config.yaml
norm_eps: 1e-06
positions: "learned"
beta2: 0.98
z_loss: 0.0001
dataset: "wikipedia_en"
Each number is 128 + 24 x the weight over its row's rms, rounded and kept within 0 to 255. Layers, rows and columns count from 0. Numbers have three digits each. The size before them is the row's rms in percent of the matrix's.

# layer 5 attention query, 768x768, rms 0.0264, rows 416-428,544-556,672-684, columns 128-255
100:125146105154128153121098103130128111115136117091156090141109123114115145113168117118142168111138113133147133170099150152136145132120114155148173130158169189100119100113116124094119104104099113099123102128125122093123167149089117123125166123083155114100111154127119123110104112149122108115161143128150133114098149140136180122143149130107104074161085120123104130122179094170116123151101
104:143118118128134116159123085140090147141136108130129150129127156156127114104102086126076145113121142100125168145111122092137107062112118129133142137117129107125128115134095151112112141101108128112151126151105127113134159130149132171087119120153155110123068113132120113094113117117117107139139138106149138132137127109152088132121127106164079134143107142142115121138100077152120144107124
094:123106086157118082187106108123101101140121094130158136107082141115149092150163182135126146103164103124182132126159175129093130163123123156142102131159124097132158131112095095114111085137144106099139177106121130151103115137127185121097126087108137105108116146175161124126116109109132128131121205131119136148101091132145137137091118164146111112101114172130083128112143125097110132110144
114:125153131166150110121129135133155088117128131128131121125183064153169147168138150176141109141139133160138108136135137161175115134116105125174147146119123168131158154118136131148104118147124138105136152142125126115100127143093127092136122118040140085141118131083150138099083148098154069107120126116121166114123138206116127159103133097116144118122136115126155030119140146166154147111131
091:111116157148159111125164118118126145166121099096089138123105156093110124127128127107133137102116095130136124152103098108120133113135120128102119131125119143075141176099127169139156148124149133137119132134110115145128116131091153176116124102130147148109097116130145180142154125127138093142139137120106108115141128121168100089111137155128135144118165116156085125108133122165149165123145
090:128120126116104161131147158167128127109127149108140147154112150161129158139085144146149093071116095166117143106148137160129133124148084194087124125154089160102137164103105090121107131107129157122144101095120117110093098097157133091118132075132093132161131157169117138148127110144095117148078160142173097131152140115104106146158105106081128093115129142119139162163096109190137140134137
091:132089130138128158086156134158104180104144138102164108091115094119146165162121115132132153109082142147063091067124128181068125127132145137158131137113101165086137143141129124114124106162154142135156139132114130120118149085131123102147116097167085129113141137087093138181176116084118136140131145140186092104089075146137105099107125141122135149107151130154116139136114139097163131120124
092:142152138137148139178111125099127143167149137169125168168146172126166115120165136125184122121164136117184118127136103145106151128119142139136126154108136110134119186103143141109089149112136144132109106082135142183178093144108160118102136116124137159160129126100117090139130180129113119130132151133153114141088101122143116094135160136113119104089080169136095106109079069117137127130112
093:128118178142138121120105148137172149123130139118130119141084118124143086141129142113099078157101116091081111140167109149121117153131137107152115123133070116121163120124135126111150174132141129124070139128135146168129120132140064136134125151112157089115081137089109111101167132090098090132140117119099140133174133143122078143119126118156150141127125126171170091109132133101159146125165
093:126125104116182133141167088112151116093132125124126102131108168123133097125202155143109133097103101105155128148113132100085115131116127169129139080119099076144117138159131111128124114142119141118124144059185123109139110097136122166115145110093137111148108124117102113123098157125092108099154124127158169109148194134119118126145167128095158127139110098145132104165124138132139129145094
093:132143108114133144116128100149133155119116124192145146091149137136086099108132134117110156132133168126085137173122122167096136148147099098090125131149161078165142103109107154123148115107142167133130099142152121130135138164161132153134155101156078123121162152126142100155117137122132150125167125111115163091137146102118125077104134129096104157131159152115122121101161148104138099138154
096:109120102117153124122131103106101122108116129148121138116116107120145126167082105126105109135109111098153174131129164125146096108091131101144082182128123089164069112137070114122119104139153165151159119110130096108095126115163132131100073141113083121104130135124111132135098134137121140118131122150104124102135123119121133123123138167156126128117107098154135119133103160122143077122141
093:120136138154139105121116118167125154137104102166112156116114128133063148125120102070130130128144137109112134110119138154131104091083144108142154130150122120117136137190083155137141147145155101117131144177159130120123140147114122093090143102153155100124158147112127087150162120110118154122123150130131133150174157106121133142113125166136132115137124149074135140105154083135148158113143
103:119115104121127113143188092123122139101115152132154149151095124115102132186124139122152153129089145103126106139116149168103161120119126143159139134133174139117112108109092125105140111101109119076134126139122119152145162148149161101160177112136143108134133138136092147135136121109136102122178115113151121120067135144142159166129137132093165121143106127103126125135128147146106146153135
101:122132095155110137155118118123148078124110118168123131159135131133127130139073072162096103089143142159112161206158117137127117057121111102107124116144154102114135143145138171083125121095131116128090129077113118093171135082181142210097084166103109146136092123113149142125146122105130141120141114078117123101105100141128090077147108100142150100148094135105158103136166171156104157141100
110:124133134148115120137090130132107136175115141095140129099123128135098129164119135097153100114101141101145109163147152116103158115126133118149140105144116122094111118083143135124107098126104174095104178113081168168136118153104134107112147132145135091091081148169110131155078125128130154115123135120147140168125131134141099137116155153120131118090140115086116149093075125110136183146100
111:152131150123166108139135130119128122077158136133113136119167099169138126142138188167116131125088116134102166088138110134176130160134135141149101149139096149134132129137134138174093079117115084098107151168152114100107132120086145141100133154069093092117148168132147145095096132093138116094097128143080156109120146170171129143112112165111139136138096108084149088173173159130127125146123
100:124092100170105138139155139126157112091126178118073125127160157123130184127092127143146160127109133182120136130151118112127111073082097100144120120167168164082139112088114148139138104105121137135104158118161063121133136123126187168118112112142139147115153121119110141106123143143083161132156142129145157143131141120127144143146143104150152174146123127088089142083126115161132097108133
104:122131129125118118154131165120145179158134107121146133142119133112102118128102118172173133088099103115155155074150128137139140131140128122102160116131146106097111136140114088089113140098126188145149123081129148124064113109165112116149148095107125151131148114137153142158134125096066114140107159144198140118149110120123074077131074091161114140108124143145146129155128110099107120145133
101:142138195135147118095107131174105154129142119148131065127137119108126162085153133143172128079110109129095134120105109116115066119145111097096133142108120172112120165153121111104099131123117134159096128121116154107098123127142177128092177130147069124135149146130124147115178133097127109112131121116124118112104094138156090120132115143139154119125152149100098141135154148103129093126123
109:126103136115139131106092108147138103129135147151136169169125150135151121175137138108174107159113145143141125128157161141121138146119111125147180127135136106118160181099112110169159089129094152163110145149151107138129136162146140121124064148111139148152159140120141128110120166146110119156123108146142142125116141136106135109132120110074137118100109127133104103107098055161163100109130
104:135103150158115118091136137110157176110133144158136127094131112148153127133104149117105128173088114151097112139119101133035139201128135094126097165138121064137105163094101125194112176140161127115100153111127129187111118114120110150131123079141108130147113130141111128134126132116139088116143105134122161128146152125119124169134172120185117130138110122118158122129082137085151108122172
098:134142090139148106171124102145156143139127163141131085115116118150117131112147120108136087132112092154155116117113129118088102113126109163128204122098096093147146153111148119121125133152157107123127117138129108124148118130197105176114131127077105069170119110128111120119121163110125109152149073123167123083165145103110122146150136143124120164126152099110124164111149122121147130127134
100:127169118139135147119139095148114153124109119155165139128128141142091120162138115172147146112128180106131147087104132150141133152124096115180183142184148066140163131118120105128140108099102152098131154179159095129093162123123165115126107126159094110140127134133093157130111123084134104126135103090161169140128149174119127148124162096116134198104127104119153098135127088135147068150176
097:128147127145150097091155110138145072148131142091133121072161107141150135104145114132099120175154105106109100186100125083157100137099139156129108161138134117161136143104064114146125138136074159143163127138149143117145128124134103185151083166129153148101162147112066128163191103102178171126155143140132120096107130155128099100117172153165154090100128114136130121118153134158139117116155
101:131104141137149117154152137175123179143110111114124132132125121180102099117151118113124168114122146064117123128102121097138138159099092128190153110128101118110164116157107121132140113173103108148151100141182139139106107165058121118120124093107184135091159116136102079149161113121147142127137150119178101114090166136094133150098140144102130090140161115121122169101124111104113173119140
092:138111144147092149086133082124105111112149160138140156157116128151127111132118141140134136101123165120113071178124162110086151103071150135091180134130134140111124100132098086096138124132099157112134123111113152138122101137123147120110141142119178173122126119124123165129130101148131117099140114138126134126133104130170148130142130091090132120115104145120111128137168102119145124146133
087:123125145117128159153134106119160130154123119151133166132172153144135100139096153156125123107110117148174096145149121169111110106088131118114140110143123122125126145126129104129129137085051117129079144099107104102129132119138120126148107078159092089152097099160117128100141123143135083117174105150149107102095097166124143068133085100082122097135116130135152132151135086126118155165101
093:115133149139122165137133158146125131159120103136122119126107144150097108129139126098113143139129170123093100135127116087109131128094147095114141119133129149074100125122129088119152102138117167162144090140081120180143087134155135094124151103077172119110067155172154119126115146134141166126083126133148140151093136136102129149134150129086137168141099111103122113105092105145146142128086
100:112168152107141076122163116166140152103123142151134162126103114122126134186132123140122113136083137109121115112129118123160105123103157126144129180134082102134110078134132109128103090138138139159136128118144099130127090166102097106109106104137110135131189143114134144121106164122094096084105119098072168100158131184099114129121137132139118147162145136129157065134151143133131117146152
089:116124120147095166124154136121070105104125189142110119129101130086130114127094145125101076158117144121107141149159095121153126138136141113112149105141126134059139144114114149124138149138106105101089118171168098077103104118144110132184109115129152126118113088119134159123144098142178128144106110109114147154116124123121136093105181110133103130149104081129131146123144156160101115133105
093:132101130133109181120084113117148140105108124113082131079146134107127146107089115149124156157135133112120134104165110098143127160150119105176194145141138127104139166095145133140123166107146164154144129095116140156097155134152136115162140137142140117125090099112135121165188123114101122145093150110150140157151118114130129125156135114120118139132115126118117096145140126133130147135141
102:113165161115112111132154162154152116136126166158108115126145128137119132130142099140167120138129126106090110119155153140108132126133105140189133170128100129137120187125106169151135090115129138105048150143096150150108124130068179079119140088158097147153148126121135105086135133108127085147154111131120122155141119133168119127091098149140110123140155170123154136123092140106156177111100
098:116092119133126119097132102127098192129126109121140141135130133171132147147106106127172118133123168136132126093148165119141158139106119097125135122133147109108159154113162148134134108145088087098133163129156128110092111113184115125144117131144129125143146137131140127181136161131157092150106145148143151113112113130099154134141171125074148098125154118076068121156105137148152121135130
109:126130125153159130108158108108170175134132178133150137071112089112128098135165166138122125160115114107085129092152144107128105112146098104152132119079122084138119153119130169168156138128179160153084150117118145129127146120119134171167128123156123117181136177128162109158118140121120072140131141138137161131155129135120150158127136114130101119128139193142161144115086101115140139137107
091:112126131179089105120132088104110119143115178086132149115097125121122138112133129113115123139093124148130145128114190083113152165158120143125122075125122127110118167133154122127109132126142122147144126167146071110118103105145134092152115139156135147151099098101102156112080124136136096132136136120127153127127164109104116110186164109106119115125113130124101122135140146120166145136088
097:132101132118150119103145088149078106072127071149197148101122145112136085135111115133153134073124098092131173080106179124151146183142120128144139172107172083117139136131106149135131117114153103090104148123126139124085131136104109165131115173163092074145134113116127108135117126115139123092147106134102113151155155165113123168126113173103099150146161133116092092113141139140135127120193
095:108150113122156090134094128140134102127111123099117114144137121138131161111130131160124105146123115132103188137162152086158072126160140121162116129132119134167115158131154154119137132122135183116196135144138109106107131171111151117127126133145067134137110065093076089106146129110198145113128136149136095107153153120128099116127140111154158117090134063111113119135099147096123125125145
092:125141108105132135153153141128081121161124101134140124140153146116120081157130129129104155115183134128134109157112118083137125117134121125101135165113143130150161121132112102147139165153137119119118102106147135166131166141134120167106120129127148096101137110124137129159138094098123123143144128073116117121129151144096181113073124163151141175132119145108116151125135121131132152084134
# layer 5 attention key, 256x768, rms 0.0242, rows 160-171, columns 128-255
101:187155112087102148098146149135153140162029113166141108133114118118066130068102139127141129138148130124132115135117160164136142145122143154116140087115157100142114085143134134115114143085127120149139148074138137146119094108165121107144123122161133148150137168094163123146122097087145183085112162109049127131108142115124098147101135132134137162128144086084109080125116118138127082101111
096:252124133163115126111162114164159123117031126112130133116126100115132148161169148117103130148144133134144117147111177129143183171151155156127100167113118140169123085165139139152134153185155137078112123139144127155124132135096164114154122150113106102137168139111115150141121124116125161098154127143165127120123135142077108131132142143125180145124146142125126095120127136138131084144153
103:159168124143096152096157118134139145062076142146125132126075128135145133095158100161113120115119109147140142112110130138124138094155110148096134116103188140137119122150121120159110144144114120118128114150091127107143137121138140138144157126123106140150125132083136157128139120101110115120131134147127111118108112145125142139163172150137162110119087131190155102133131165117132148117114
106:000110131114108136137134133123134133133255124125111123072144115100123157135113103123132116142125122117139101126121129124103133134116143088135141121116120104127095090124101118126113149171118140134130151118126132143123121149123106124139141124168121105117129147130108119141146117102116149135107159126160132150108131108083128130142117142161102139173100132125124149110116108123134108124113
092:131115138094114096143138106126143098167107081170124123141102127125172128164116137109125099134110100141137142097165127147180176114170117121104140166116134133136114109103118098120096138172100132156122062127103120122099137112125067084115093179122075128158104131103133115156110153061121142148133119130137129111122103175118119108157144093106131128109095134153127124150120135089112126119134
090:231088127137112087078123087127156147109000148109149115109115160125073192083132113100110165116140139146109108141125122086113115135129135161127114118130132118152090105125135140100138109144132131097118113123119166099139144155150131113128090150126119160120081125114103115074108132153147135098174127121113159148087095106114125127122167117084152106150122158124104118140118142142122125096085
098:059114160129121083117099130097101130138172151114103162113076172136134161089091101133115120150182143116150106132127126122129149121155143129130099122117117121146135112128088155155099134095133166104128130152106145142148161149140100141114172132124176142116078079123145093111077125139130145136113154125159128152158142120103135132154120105116101151138124139138130111131089105130092133121117
100:026175120072159157091147152150177123154148118107117101133110145120161105127101166135121110139113065127159128127158110091143080099121121112080121141142136138141140108127150141092109127143124107106071140072067103116144094139113121148101155125167110112177126137108119111144104081128125104101156101125107147113132157115126135196134100099136057118186160136159127089120128148120123125129137
098:000130116125162139131162091093122127152255130099115153096139114122150166122113103132138118109146134097129130105134159137109123081116106125119122130130128140130119138142154144156142136129117188135152103160127137125139143178154128152116133111151110100124133108124139119092149183130106145128131110126122125151122138099163159092107099136153110116154145113107119121152144101125101147139138
095:021131131129122124116092168113152175158231151111123140100107157153112150152133155106174146123128116119138085121145126157150134113143145134089135138154133131105102091134154115149098136140122175151123122125109162116150123136137108130105115102163093118123108147160166107129116134109154141110089129167131143159110104134122129154093072106097099124172160167144121114129114104142067109121101
096:050088127135135139122136154117128123108197134099110148140134137116092167093112102100177112099140085136169102122147119106134110114111117125116130151093108143145098108152151142150111142063118151146103143084096183131129116156117141144141112136126137151119127107132157094116124111135139136132184119173094099128138121139117130131151109126180133098149119151125149117094122110135120102118124
095:142176138162147130145100172135128149106149114113134134131155087123117125098136153109093154160113133161153159098151133126179154117135141101184116126134105185068163117136151108112156127143167149077145104149140129165163131120170105157105107113103112097129119145135168126070115096109122123132119121120149166122168134142103131117125153131143119176101150110112126119148208115126108148144141